Weights of a small transformer language model: untied embeddings, normalized queries and keys.
Each number is 500 + 40 x the weight over its row's rms, rounded and kept within 0 to 999. Layers, rows and columns count from 0. Numbers have three digits each. The size before them is the row's rms in percent of the matrix's.

# q: layer 3 attention query, 256x256, rms 0.135, rows 95-127, columns 128-255
# k: layer 3 attention key, 256x256, rms 0.131, rows 95-127, columns 128-255
# v: layer 3 attention value, 256x256, rms 0.113, rows 64-83, columns 128-255
# o: layer 3 attention output (transposed), 256x256, rms 0.203, rows 64-82, columns 128-255
q95 104:526507568508539500454447478522498514455503472457530552519470452529433483477473475522512533495564467508480503464416485438546507462485525545462525448577509469468498461465494489512474566457493495402468470519481450536431473510493471551525462469486473467496525522443475471484519478440554512479533464453463462527514523493504530558464527482460489525466488524516560470474495546522483464497512
k95 094:525528516471414509521532471468535577484489490475445496498491461540451462466492461550595471450460514510517486495440447449473525511491558453442510498472463434520522472456484539545486533549501495419501503480559513511525514492532490530499512412499507439499485463484503576586553486479497494491557486553512499531510433477505537537382537435536503552461546469500520457536524531483454586504473
q96 107:566550527510549467453505519521506459527497526470449521478492479517473484482528510443486452473480492447509584416497522475482484526448393573483524432559483504537425509460530558530430523483517453540525464503446515473449455478483553516503497494506485548497549546516514482496530461521460458507432447436511445537554410547519484446516521507522488509560456494546437503445532538476425469481530
k96 106:492476510512474490493512428520417474453557533516493565510529427595480478478473499525581566534496460460402426510558509463488520450498466481527515510455559481511495507513536452474480525507482546462468525525470485472482436474528430447552488444468494524464502472501539558438528524410537532438470488496489521530420507471457464527477449534460451522530575509450537416560451478499556528523473
q97 096:566468478431489524516399569586522564552495553505465471533482568531508537443511526555439479472504476476485528478563564487511521477484480490537557556581546543483433581503442531573463501470493520490472513501439487510437545496486513451507474501454549524501538518550527427520461414536459496505475430604479522562493439481506510494560489544547490458532509543551526504418511512433490502498464
k97 101:470510463611542473501528486489498548470429468550508435594543487473470530576507540516491457536487471433391529559529451510497513557506456533474465459479518552513518500518458504529525468568553530576527558486466521508509500548489520506455486471458488430511471432483489513447480541554504468486478465456487481528523595510490557482518558536514438533519518505533483430477551551547475520548566
q98 088:536535484449463542504467519482554578511535512528542454556457513534428463502481469584479540484572476487495444498533488509472542521498582529464494504519463520526510435456506479530493476471472511525441555465525486547455493537475526485550430546503479485473497510560542491468475471447510497469498602559490523494491491506475460511437459537499506425476548507531550552554453506459586532598476
k98 097:452557451520489501534497513470524506503454478519455473465468506492523457500515483444421481538469476495499536494496496515501481574499451523520428478489497489449541529454513509487460404587559512480493521514507529479464524527510496529510558428488472518572509513490455454532506555589518392509488407506448492495531478487538538424519535504539491500412467503571479497541533459578435492494537
q99 085:464453530539452496477569498498500523418591534494535485473555484515445541492459499602470442527455505477485509522592513521482513503527493472482544502465506516370463517505503456469504473517523522560484480541519462505530504512506512489459522518476505462523554516469506484484481436493443458525492381521511541502551479515521518418506421443480520527455491466444575525498499536575474482521560
k99 090:543513558453507497547474502567552488568510574474457434474489463499471593539496518508464527492621519532530451418476514508489501484524504449580494521493534475503465516458536509480504488476465528529454551444511555493508533528490466494445498516500511510488533499493528462472522448522527541472477550445476478542461593488483499495512457553470553494435510436539502544405457433504548501579507
q100 094:436493521564472529509475482491544461463478452489529584462494520467537518466429561507532474480547493494469447516479481493474494447532535488523466575451440474537573482538545514459576538483474410466472467485518465519563491499533434468525525438458455471531497487535483567485477499524524542502502517606547496444469620507415596464499535538489500434517491473470611488487493517497527539520544
k100 089:509542500548559506411560505465498465524477545529537480551562543458485536490494458419499381487498489511476497510490566463522457471423511497473548514504505449527503444559522486515488472504500499555634482541453517519494492528442484466514550548511462530455521563531498396551471495480452505526567594467572602475524521479516497463493574428466491476480471523505425568535501506536517473478445
q101 087:545479472403532478452562489450484527536490543637502522493447547537505502528482525543490482526486483537508524488484508434391539544472498504522469469455447378456477504505494405499424486500448530461518463537584501464533524572482507526502512519533548546543467475500457524483465507490542545493527445454475529462508496563520504494544487471485467444499429382486540497535506532490581529530500
k101 089:490547504488539521492557456484542495495517546544523480549490505500543579559486500495375513566478484551439501481516511471454518526570537406584505503585534492456460497479433579494509482500522563535486530515488443553484506537528516414501537488477474485483492551452521544493458501451505430498459538543473534445506488538564482499421437534474429523549492554439463452531448465496454533462541
q102 095:477450535445495521512546562482437472497565424494516477382491536558500577480496575485426426495487468490498545499480537486493463559457520549558483536549503472472495458522472449481545480513512517565533513515571522586477469392505504459465424517513509483502504493425518487488524550436527544475481447406505514504474518489492487501494482473432503484471592463501513485513497514534542534564570
k102 107:557464556481447511509532448498469522601494463506500531479537528459444547575504530456523539397472520552591512456554470471502521485559544469561462423562553436475489380449449456486489502439502573514521430516484471545514474514523471536502536507463509536562465535470524487543497490550555538516507546516518531479499523541503497514439463572465472597523517494480531504435515368529532473540488
q103 088:505481497533540540555460557505473544581532485442493420450474461479459527445515500459570529430540462565435494480520521474463521522518514528431483533528511585535533514502545531493518438550572500507556553490525480518453474413564491453517523499544505538529471537523546476461450547517490567446475445550429464503538509542479524386437537552549459512570553509580482478500489500474440515470493
k103 097:448515530541495510502522545556426483482500486482541485507529492574557462582502539449489426478486530467448486494643527521429475453486538464469490479419418508561520419515506515529458492528526444552448415557493493489508474505507538544470530544552482492476508596462531533505536487455487537510520555533511418473471503516491528487539516522477517551469494562475521422553458505446490528447452
q104 094:494508433497470502512510476466490451499476484538492511570497461426477466511455565539512443538540574444511473432482555523432494468473468519533484588500476430461520456520553506504495507515459441500488549470459521471512469533515600515557483538470488515473492440515466577480440430465499533548533550457584568502527520508500573468551431390527513449460478491479452549451480526520502514518443
k104 096:513543543588508435528473491532517470572485494521477517468496536485441556490512487545519483487532480512552533526477522531558437497472449498510524524523477424473498471434492496557542505437545521507545489504472547537500501530564440528519527468494494553505474520473579496497499572583569434552557484461476506523499508417488557496476519486466417531465525523476499508469523511488474456502455
q105 089:463526427524494489485531472461524518437522482491445501489530501545536499488464487542457450519529483550583503540442482544471539587488501527587358474577461441489553525483470467537513543463481466577477476401539421494498468431473499571473439478468511448545482482416493456501511500519532535499455470544474533484461530509515581516499476478465551482501503548469516430509481533501592443482485
k105 086:526492505452500465449548479475491468533510493487495523496492529489473542467531475526488465414543494515499429442424452494573476396525532491433531531500461457468502498571502381468566529433431556518526475456523433509569499521546430517496473413498483540490511473567488547520443501553491452512509562495456521526476551547520479464452414472486534582535522442446511559505512490520547577513424
q106 097:575525484474539450482515553515468435511460568541502515444470539517480538540550494436513438517463442497524524472513530552513515510539536514453519458557479398551445506478475512431424426442525465480518500507431413515516520455410543557437484506504531543526514454513552458487498465528556496482450476514558519514483468524463486517518522464554474524596543489488467516493530450566481503484511
k106 096:549512527512449481522430483530439422411515477439571557529476483475496558471520482503518519544485479505548542447572447478502507516574477534563567568467560437498465474490456493476511509440530457529513502490513502486491501505475481545458443447546514446524489511465524494484522514520521451423471505502485487506482512545484505485465468574503482556489522517550487529408471537471503470482545
q107 097:521501533481571502489451532461532493475402558503540486479528437484546552482531601510510548478558527507579450578503493475501445489480479439512484510559487541601519542427485591500565381505465453505476457460473482502544555487495469512565526471511472538431492472556480470536531507487485480475502529546594548537447439504465524547438495453468474496515543530441503519492447508497525513554534
k107 104:453527492431499433500464516488516447519559528466525510499449509451454493470389451471469465479515531479468468530455534479652540460507499480508585524493495466504515516479498506463474492465500480413564496495456510489554525521490491520483522636488478543536467529587510509512475612530449489570537467476568469455551535526420458553499539465515495463516447560539523589549509524505528469496439
q108 098:544449545576500454466526514567467519535499527474486515487509458519490487469470555487466559453494507554553537526532541533499522478508454466441507437483523491477443523393473510498520573522433547487486590429535486478467564517486506472526475505490505520508525517452488433557493444522438561492533506551487538534494512589550479508500510498537486517501467569501465558484481480576425525520482
k108 113:485473521440562490518513497487516552448516590556525463463537516490540514495508493466463452571495488456549500502558468457472434508463495530485511495457503518573459543503452520481479534498448507508492537446533469477509500515485543474477533530517475472528504516510486424506466515492461531371452447559528447494475481488455516506505556461543525461547561474512493524471509494538525570496586
q109 107:513501506540532462466487426484498435502460477564549547494525518465494528533480507506493532469518465460580511531526471475473519467492513490507491499474540495514538531468481521510566476513517532562520537445572492482544493450535514529530519467452465507527528449585527499494494509468435526483592577617569502459489522485515492434529476579380461484416515549467537513560532584506525475555453
k109 094:544557504533437474483580526446533499586510525442533475496517482472487454474486473449485472536451500458643462436536495490473404501454509453506533576459501449530525520443489532528451490528476504487555491520545472531462524493478477593507553458512501483542501535485604473477463478555547490524538525545446535466502446505480492427507464461496539523487506444437427539474529473487503522494533
q110 101:492447465560521494480483544476477536457527580549594495487435492483474497467488500523500473513476467464532530491560459493489533531497542443501483503504573461543543566484425454514464568478485528514438502590505514540456560485538497535390517534515465553465500482538519548506457535558448507556478474488501477508498577550567497504481550494534594517442489548561533458541577500512384505579452
k110 101:527493463498516495536476489584439514459410471474538509483454432524536457420502545498528484481540553543477493578492472477523460536540451516454488526525493500472534522516462427588454517502477503482480527515511508479432439525478525496554543476484487427441520476419512452548519499502517516443539502560402490432520465487485579505503471480554488548476542488527541524476535517463555543455507
q111 099:535498531540514552530516520536536496497509510461502471521491486521494532501466475491572479486463597595428478529585475497496472490494523439566480551435514455445569506505562529553512531432518534504507433500475460451578503440498493477536558508506507551477564501551527484451509490476486513486559567511547532482521503513473488484475503458520476519488578455518506552508426589480473555505520
k111 106:540541486517487518516497455436487511483512499488476482552519474594524479578512535518526470519518506523446526542463513454477452489537514417489550447487527497501450532469483614446460445513521460521478531552547472507552494547416532507488523558456472438506552512536535452533488476464533543528508564511499499489504524524489405549563435509504396524494465515462438549463485593442501457487486
q112 097:515481544518545471537535558584492486406509531492485431488469482418419502527459526414487519467481473408526434474498456497470563450545575568412480530517484506513514508500522501500503471453583499483464497494529505511479503537520507441512513563479541553472537482516492541432553504457490517528486531509538472477454490512413496504524396475469416461472492541515444489490464439453572523542502
k112 106:511521493529497568520554478566509492446501513501524518497527565500512558510439514555506448525470492532541475488575504511488519491584485470507489541548541493553509498572454533451481551593568472530529468600576513441487519536450497595501488485438487502541520501431494567446559533583399480543463542452495495504490493463516473454487552534482581496526480521483502491468465478472449460502519
q113 095:524491493509520517487447469519500495558487493505486525544470460459549517510453546505580506474515478492495484468453425420418492537462441423470551469515544531496519498505552502512537487601442481538488512491551481431525471529476426559501429527512478500570572475562429548511476517399424489527530480533480486481497534512530518522454482516512452496451558506478508426454467580458436520474536
k113 099:449449489474513423466438521512466589512500490438509505493512472503528473462501403497467530513460540494522473509375579493554492440532499537552487567496485494494417507486515513524531561511505531452531569514485413444477488583437491509557496502473460509493501507439520500477533501502516460486526574459455508491489506422479493487475600517516486554487467578494537493518525492491543505485495
q114 096:549459454458512434542516445499442477574498502508493457514539483470504554542498542468441506522483556541550498443487510568560549514525394534483567528476484532428493490516520505520419512464498455540468513472529461511411492462456463513543532447492499466508538486540559520567638511584482498451499469525443476535474519486486549486530531510483511544425410427532480538454538456412527424471489
k114 099:454555501548569552576499523497560483523471482516497454546504458488525462482491510522472542525514538608554489441499530484506527479449422562535492560541477498429480484515547452566493458430481520517555532507437542490496389448513429421531524493505529544528467459453562468486515483474504524553486514445463449499506474428603517420545489519485470465562500463507540455547544485518483494505488
q115 103:523529544485516487518507443533538464468549519442533490555488490540480520459460522450493530432442523514428548490518503628527493487495472449518503547527505524526448557554449491535551521510456479483587518469506481464463445536452505497480480451447432438548527545537560513448491455586486517502533517483561419475460490426433479517526546495508487528492561494441558494505553533514491481451571
k115 107:480571500531508568464495500455470505514506398471520533472558498559453463485477528582528507497469520517517537452469492487522488508554491525473502529493442478457479447483479504482482476476532480541486493432478522533595451517429477484456452409458436518509486480571542511455603506443448532496515506521476488609482426529458523504477508476472476416511514490505556505442520528513499481497438
q116 105:581533526498493524491521506451480469465618476507469491501448524554502441540537546502525427483559454515512519521550418553490430643500518454505427535571520487467498518488437492461434423570483498567510509490511500492488529532517571504591482575541420475547516533511456480490538513498514495528531433515560561413474466487535484481546458485490536464518483541491533478453566517500520466459486
k116 097:487485591478508600410450588476539511520510478519424436478449488466503567507526506485563484447445484478535458495483477527563497533507521436532499501537508544488472550465490504504458583513475534466489457538536480535487546494467559452492543495541464510493470507441517501549537475505530519514511522510555389574526502590437528516449496520517508460510485478434522531529529534438565490544475
q117 085:511542475519489555549527480475456431470477563475479525536482507578462554502490520464461515438456461472451443408461531509461520439529518447473492485526495465543521503524509544501580447463519572425517491505528542513430509496548553538552582442431504533554505471422510576525437469563513560536546548487524499490517553560493397530478487465548457382547538490500562573547425533452467504520480
k117 107:544493417518477501437501485549582440563506473513530528448607532437499473465491418500518493547451465449520566480531502562523578564473544454504514493553408548464542501511546472465579489487559463455523453446451536525524468463562466515438468481419480478479472487549411477478489498509476440573499457428482568490492472533471504528481555512462540480516482537556439469469443485428542451482483
q118 101:483451506466523556477554533550510446556488444455486469489529449410467471562518511541487489475523524508514511442476497527563495533483462471513416542462547509459467506450537512459549536492494564512496477498481561488456487498472480522540472475486493530489509513492505465487516457511573471524456584444501523515509454561456464489604512516533560498549494521461456453489462526439452479419536
k118 105:589473515574449493511428446502525509487490443550472549458502522530479547508513526498502530509462484481452554527514466411558506438451563534493418502563463523408523500521480498482494423485438530494495516491489448489478445499488469529475442492430499473502404471523439461563544488517466510511482453546535508465540491513437464548478534521490439545461530491509465460475474419485493488450584
q119 100:524472532459475450557491522552486437489589575484514587529482537505474480488540495516509438426501453478483538478501505547512534542457462549445456445542481531474468496527564525432416563461536523533477497537495517528565562517465469518431531506442550554484505418520550528560511517521548540460451492493523527425424491463430488538515453486461495567468474552506543512473522535467514513501449
k119 107:470511502535521521530472502463551554486476558518495455505526445551432453484538562503543511481449517489482465459493553445483541529510521464521488497447541556474496563538477432530461613524446480429529518446530472533440495402518447519524464511526567472465465495583586548523462440491537522440515499480494532559490526480521536470574475538504572467550463471466522469546452471504584508432508
q120 110:568445488524475485531477523501492537518477537470508465494553480490429508528425490515547471480457434418475493532490532462525491512510489509551464484458439494566477525556501466457487481448502511399496519515427551539525458560447442550486466519524563586538498489530489468541440541546505507543569488468532459403479609489546385450492536511529565476499581475496454491491486542515494478520488
k120 120:477589491547547472538550502522463473452527498492494484518533481540515486581541479520536463535462462484462554564552471460467509503502444436471478579425495491506451484523504467494445527489488518493554524489535525485501559498465459472457483480552499441458458498527542426502574509500530553577457553506522451414485454501480551463508492523486510454486540547517493453505506575427502449475439
q121 103:450440432502447481513445474496545504571488507551622426468511497506536503531477483540477509449447499513506514460538584499471447531535496515526430442534559432533561505512475538503508448545543448551507477526484620483448486569520525458547534501484490442441425455511538464539507553470483513494515479568531552500510504508515468441461498509569518517538548575569393540507433491487522478448607
k121 106:497482493568539485495510514535474523491497541513471446482472498494505464494541541431508472484526506480520579561475494518496494438494443498511431487415447528465449533527477449591470462505492558518499509494372490408572518487500523483559459521536514560452450507458479413549511447518536509519481475486499467488465564487473472470448521410500435485451443603514524463543485462463526476554439
q122 101:471443578543539372497494536475417510435489545541506522476540545459531512448508550461506454492502447521551482546441484500527545507533429518507501532569475542509468558477543588575511523519587556487429509529500490479453537597517416487504531519484500527521451466497513446516465581487550545534553495484453426577496431501391464486509537483494537506453525525525427575468499535457461510559461
k122 100:538451478413508537515517475490487475498507558473475510529513554468522508549495535464527459484551497573412571509512485561541495494413535507433503498503551512536524503491546455510490542478451492466569542453524516523519597515504524506501532457465503503532492522510489498522496478577487520533520492527546543465596551593477501513467544497519517511541529512519477540475481535510531487411518
q123 104:444509510592495462527516466521488378497481476461467480413477498501473533425502493466457453504520531452483533477511500506506506410472496504543515501581430516444496513521512548516526484508493465543478502482546507512532437516518556505434475438471503466482476477469467575501481606451550500506495548507471512470482507538531477449453462493487538520524435482481494460422464597472508518426540
k123 101:484488555513498536493551487473514509597504472480522511533566518532496440547575433462492457532483514486472465498553506486461488440516482527511450450517556529520515490531550517516541516482465529493516582524486521458491489462553527574468470552475531492501458474543497475589478521526462453479510524461523515454466541354561525535501624605548541479587465450492467515507468458474470450489528
q124 114:466495511558452480492508493542491494461466440546553434496526511499542548494482465513512471457550525478518514493502534543526478457435563476510546520479515501470455458554516562508530452507459491466513527519457420543505434518576487521566496513477382576503518489583474501467486529475560575547488421533561464472535564487447482471504501478537471420494516500540468488525515551504522597445426
k124 117:559482560519446548478533449451528550443490572522491540469547517482549478462517457476471497519577516499571480508548453517472503444418523532558560481459453495500448550451517478557507541544515534575517485452478494497494520556521546449475531497486492482449531491455503530469550502531412522544411539582548437540459478498535505494506570497484485449494537448459554482561477584481531481490583
q125 111:454483445559496525495493460528482542557538472466464523450482510501530538470468403517524440595498510509513476552558506446513521497543491492552544542496500494513499454528532547534446456505519490546537524493463488509470500512497484475474507478551477408543532480485442478522381476477514432510530522529533524527521491531423438428472508478454456528451456506505474444445547511534479492528425
k125 114:552500413548488527504515553468498500541543460488494488511530461564479449496434485554560504502435500478469551489483480448442457464497457475505452509484587510534529475471499482507458488470491462552515550472524553462496540480487467458497484521570492580515414519511540465566513441477491455575508468483481492508468480531456522491492513541422539454488395546502488415517499503504458557501495
q126 102:502505516473459508544470509546467548543436417458510531459491545491506519531488479520539458472569537494556523487447481506479484553546507482523496519495502497537504506535539468528419561513508526550471500475576498521492551477536487518531491477473422511483464551467538466572509503535496494447443549409469509485509463540551497488495506473483455450505485495506510514548434506449545515496393
k126 109:491499558542506481501521524490514484517567488588479508566499509461486520421428507472461530516428485444509482541476500514483566481533434557471480493552481547451539577536478459503515507453516514529479556496428500473423504485503488524511486435486504556460427528485558537494449520439553482531461460508526532513537504481507544545479543450435430530544457458551447446568496511527489539522541
q127 110:533531501525555488474446558488521549496492499509489476499482513504552501494478494401547486483492555474476488523464414453531437536534466529433522510436457542472450447406550578505465497462518449521417489506480563503489495505481507527481550522502499447500423498553452477525458569602518421535499487534476521468495515555477500580510505492587500503540498465502401494514416509472492486540535
k127 100:446555545538493479523467468518442532468468491461415628548516527495524501470485481505479468513557486454527545451507508493491530513457504523474426511506508488537488445453498487443531478547444506490510520502465522489574453483556455485520526552533484504470523538516480494558541533528419436568421433522488493532479491458481450560459436491555456506396459529508536452566477627559523536535466
v64 124:571551446517488440532464422500503502565414478498501469421515453481506506499516449498452469547475498533492406601480438443418504573453496537436521448487442458429509511503412556483532512493495547498569519572495511494536443557438485493509553394518516586471465487521578483552536505486545538539534551473469457513509432458539525436568541488516512520442566513442445469520490498517528504506432
o64 115:472451509536534429423470513556445459466490379528483430599439513522510532500552510470514484437495458518480482520503507473475497421468563433512457532511542436565505482513499489498486538481524508535493482460515436518466471523406552452519532436450452510555481482495462516487426434553519532428450431525563497455465481527536498452459485486507512519568460508471524442548483519449496481530548
v65 106:446478475467526568539567550544567491517529429451538447485504473546461511559500580513417447490473433486475519466465496467462378514534446491556456570511525506530504481534460468393500563485554510558463528503504542457517440489476442526502488466519534489534499490457533468555521500469546481548508480561497490466532481524485518526489503483593490463523475515488558471449493528525461457485512
o65 108:506504489565497480446480516502442445517468516538594511448535484491536456533483472614549522500471487527475497491428549510583511515487473485559511485544447465461574528489535487527483529506496564566438466484441573478492485515489512529437521559532538503445600459504499547448479543473429459517525616482420509505469566556564510426525464502536503501508484501519517493474506540443533540528504
v66 108:548513495490466501526418554515526521478522504515500494555486509482491466520516426494471525511527571518539461490458467481523474549552540550533480513455485429462483496509484480535462545535512501527479463503514514475521556426429526479553507597485488498496493461533497469493522532498521512491479482479487459549471514506519569563498519525551482552479488483509525507394413458450486505559507
o66 106:525532469525483586410473554509506520386411454489536452467457542448438582483538455443543501521421576512489467478512486455488463511521407524507498505491486507464493497577457556499485479484477522509485559446500547502551468571479518452441460405496485449545540588488503539495462592501605451540502456523438448465555430524470559500470532481572499463446543477511530532514537483492550490545493
v67 113:567494474466446490525511549430435533522527529516432493489486483562432452493450497382517495414466503526421412544494460492510505490479512460466503487502567494455526428507428487522479377545542475386493589470596492472478568438480553516445492506542536548485455473393532492501483449491520507477529510500443549546451544471520464511536525487490510521451525537495561490500506515458526492524526
o67 106:535492512563444532518531510547470557440439510460589425444454468478511442508481511475509549558615464603578458512491503484521469438551570445476476509561559484491469462515473566501500486500480497490535498540491467504482527520524473528491497446505484534491546489505506453445509490488428555526520388379515461439547515494486500460504468482550500454533512553527502515571556538538435439552473
v68 105:465522537506467458480452480480499502548558497427523517506565517551477493526438530500499456524526546583444480472556471527617458464518501525487445498435470537534560441568502463466479421475452541482484508498466527503611492508509517464475526448520513485453570561525501461543525537531491500539488510586523490487547458549505590477551524431529547480520453543513502440457570537455537563567517
o68 105:517451454523547553525477415507518544462498442529474510438469510449552471487487460523502518552525565506540515554475448442527516434525496541449501465489541488494492536448463452450522516473513438530462438486506476435495503523457490555543544448555516474512472519509493513540460394487528542493500527518416450506522545601503482499506508531570554457498541489519547463442491519559480523573441
v69 118:461482593525526496510421477512505492498462452394519452542516463475498540464546501580524487509571471487498523480495463518389454438434433490481510472506477464467450478498496497491541444487410522444491575527494474531498465526538628466542469451571456498473512577542562472479423529528504492542445440515450525526532532534490528544500499529511463570519575478425514548459585476553517488482524
o69 114:528504424527540520511511477533547539439556497582464586590554540597484513519439474549519501551520539474456536489493546481469495453505514489515471477465529519414485515443443465508503490486546522525508436516561519495539550496513459474481474538467483478498430478473536498505448547514493465457508528506538501531499512434516466489511463509467493479510526516530461502470460524431465467460504
v70 120:536514511504551468510468509532488430481460471530442475576458489507532527525502547457520416523501471450466430524450566453515506523506534482488481464519491475491414577519483535522487547473557454485464460563507453498514399505493479513465520502478447557588441447520482549515483475533551548474496563491543445516519437508435520435463462477470493487501546485420547484528550514507526538499436
o70 108:474447520520535452440542499548493547477397440514514427546490555588501525485490501461489508509548498512460534482488556500523527429466477560541544534521538538562460469464510502483429508576528537564481504515432570564487467450460540482502463536442453533510512504536507527480508511522524604521517506454524517498422449470513475530456516525534466515467428518585532485485505443504506536469537
v71 117:447408444442578537525519557481531434469507529480497436524501448500501622544515605483560401450466548511533494508501497501499500450495562530530629542511509551495465452530462485570500540415514515438451476510466549520538457540545503497479515512531519475563549561478541523471420421465482563480509539500469464497518470501531525555568522482476553485475516515441539485496522532509515469502491
o71 105:555544468486537546452499535518498455513478455478512498456478489554506484566498533489551507482486493514505515464465577461512588526554519519528464514508478558499466460497498493483448494505472453518388553475555471571538482481515574452445464506553515541439502518501537392469537474487550559527500486455433489528506421548473532501540476416456441524514471492548529476452482445504486468542464
v72 117:476485546459536492515509476581440361563489474567409521498478417538464432486515442511521407504475566493469504467465529576435482441421522487463457471446590512486550521474489496542503562473487548505486491530530535446473481516528570481518509492537481488507503479424475562462482478543556515529443519514483406519430480475478467537444516530493486445543516456444555536528553537486533553487535
o72 107:492533517570531526480521479427461464453489620494581497545500511494511532527445557464531519470489443471512558490538493401463565506565447559533485535498542497490549445574498526464482468515460459471481461471480486550502486462478578503513499466482512500474509482566512451451487539551543485516481492479529561530504539559466470511542533447522465468549559508477475509532420518543458448489500
v73 108:468483463528472479529442480496509535432412539470493446481455534471556543535453561452488504499459516483476542518523434506535562470531457489379473520516428435454506486556473517425467535436457489494497519480501458506456572514480455487561428578506507472428487507504497428476534462485444453380511510574469509489497495491529464501573589485392509505499483521476410493470461486588450493500476
o73 109:515459486431492531488559528571475441434456536550553487517500482580483508525566452392450446489510519497480549416540488455527493523489507551511501475477488471508492477507420514565551449496527504510499431479437515493430542515515502502527564531524527517495474481517496558551451402460491486507514478502533473439465505505509454509532502558499465461485473466527422611481530474426600507507496
v74 115:498488436490519469492508523550496520549576518533473451433482432516433492534494496461549612503489496510525522525486523475453506474485406463461461493534456491522489512527499539406537520531587537546513542473537457492533453424427450519555511512514468469499481461440509533506463443553515543518542471485557443437544541423503525479557633555512450509524532460524473423539467530582475461437530
o74 109:463495453469530536502454553450526434532532543500597522482488509481549564510429464519453406474453490493479487533474480476486576444528555525512488467504550461466498489571536510504464595514551570511484551428586527469540547480482512478546473487507522559419548496559490503513546522515495534462513555525528484449429487508500495489496450531390460439487428509442509465580460502525513467528411
v75 114:553537462482461459539452411563483486500550511471475450541478588436519574440505507454547467548426453537448459556554538522526518492484531508483485518478507513484513510547511507463525473480537478504555483524489501508580534539513492532523542478455496477511563527505467430486483501485479504511539423471513528594438437531551600469598506481466448566530494543488500562453483513497499497494563
o75 108:540489511507437429521465552546504487484464461470470427551488464484501479508499521476591520439487516499475493532496557556476571517468415530426498487491487535466510500455502543599513517496491504479542428518494478447452558487555450525547507475514386511521491532438523490506471468516537562575573547491487490536425531546469544463489505528524451490523538478416513482524484522514497544474501
v76 111:505449508511466480490465448545490554423453540509555462459547459481451532461514508525410529522433492505452538565526473459519581456487500512475471458489516416538479495534486571423490500556511560527532504495583492488471548527499461525524442475552459527476437447500418428564526465545458459398531535513513514504484541470485448544525548486502530507508544470435534465473475453431506519496488
o76 107:560559468573487373500514556535436402513495503447515514526534543529516465485577497459523501546523497550568517474539483498499417533514485525483542464482510489577510443543503485530481480575557496507492526488482522553489546515475549460553507485495495512482456452483533493493535468415525500505535479491538460467477506466504531461551504566464466441481553556539488535482496490483466453478536
v77 108:489532509565532525562490496547463412505448525507456508452488479519522497484441498514498496482473446522460543503490515477491501433457503535468491456550524465574500491580441440460516451538505497545479533483533450461558422507507455479427554525508486439530480459482522474492476457543570470510547480503458505573505550534459494494496437470428489554488511457462490481490560559453431497520476
o77 100:408462445473491515467549538506476449515513462500526503567483502497548475515494494503474549456515564445532519555540506530480478535581517589541396453478480424466461589500433578439520554460455493471502545536463505439540478487421503526573501538504515483515486540511480532481517513501495501508529485544524441444439459477504518468499545481474437464519538471513512510481528457510456504469527
v78 105:450503566415536512490446535415477476530471499533526483439488523526556519491551470449490535511446475477542470586526498553490557518461513524489549517548571508466464421542432501582498489492541592529560564530504574525601429528516455485450529486524464458463502574575518497572543452595519502434546517504564523478551513553543512500515518534508549528547537517566488508542510522471476486479452
o78 103:479528474443502450531533511527523465509513464496494565488529485472540534504463486456510505524548467508532540505395505508456423538518463416490386375530495494530574495474502588540383563493502480425464517524550513518501557496489517492577465453478540484519516471507495490484530534505492445544535495435470453526593514435539493475477420538464541498515448456522481509426489440502535393541468
v79 110:497522464492502535553431509524504488580538460534533453529451529381525540450517518523452461464484506463540516489477478467479480551516506528540537520557540479525489542442474521488471475413567492430488520540453535533508478493449506502544517552565492491602515499535488501463485520446478566525552537515511502474489430577514504538470483525519458513458508509476550564554542550509494482526600
o79 104:480505520470520470434463553494500462484488495504433569507444446479502427459484510523542508446519549595483518470539537565508501506493441448582465480474482525493500492485505485467486485572479465544492535532481548544481493501534546493452429463476533500497485441519491512507515521508566562531495474427560519539502467511482505501445516519470516538552559508406473518417450484512484502403488
v80 112:496423471499521445430527512479492471464439509454505478452451541473407488496519518481483528507552525527596531518465558541512469556536455503483555461470467524422463546543570490535424438468467516483521512501446555446536479491523516480522446475499473469549483554525529470532474501553539508483575492436544547541489415464520526521469528549492493508511456515521490572451557510538551462470486
o80 110:542429459570513462510478499512523484514556511502520559515545462531490452528519484480592547553443505507462522490518464492565504528491550516570478583534536515433434429528490466461503446450519499537498487493407449480516499397469516499472460455497540483507492509410518516474477523470465476496517524490487418434522507612483526507508490590530502442472474528533494486446513425495527526470488
v81 111:567502541577463556565566497559510466484514453450499517486492378479571430465452537448542498482490502475540462517538537507430515512497555563577473559507538502530501574489451509448479429501464438438518528492510556522488457462465473560542556479489439517505482510585501466515472515437461521476497540531528466444569529551515529500502532466486522538528556472465504487534533476525544594483438
o81 107:506521550489577497474511460460566481561520500534534476507458507480511522410499470475525501563554579512540489475546489534445513474516482458488559507491532463487524478552584545508433535493526522561432423493562480481469502531491504436478555498518442456568482510551559498535484531518502483574520496512476522533498498438527457515469433490536448416489497452490480516503517498548553476459541
v82 115:467446492479492523415469552529474487537516580510545553581532537503530535486579489515433476474477522512467533543498494488506523536546509521432464474505539512529536495526509517586502474473501543488548506544423505458496448507463562426471471516441494463506475510525464549479496479507572522565490539508497601475491464562499537551524457391503489507505517499510548592526605513477534529567419
o82 106:513473510478537500454501515535503480470538498437475540502514495476470526512509527556452503512590487562488517469496474468479521520547517475536520521503531509476526512513422475460579498491495460498506488450459503529476552455547485498530452511534542536521431569516496540527531491540512514540480517482497519508577491443562433521474492551589490509508559446477412482450452465471515462483515
v83 118:494501478476421473475464600425579522439451524557537502489445476496542454481448467496492554556538562411576515452487480493492535545434440495460515517547492485482493460456534493456475535499513477480435582469561497445432497489483545469501488475566497439454470538449535555494508581474588460490563511477461474486492488519558523548501494492499454459484488450521431500536498445470516493509553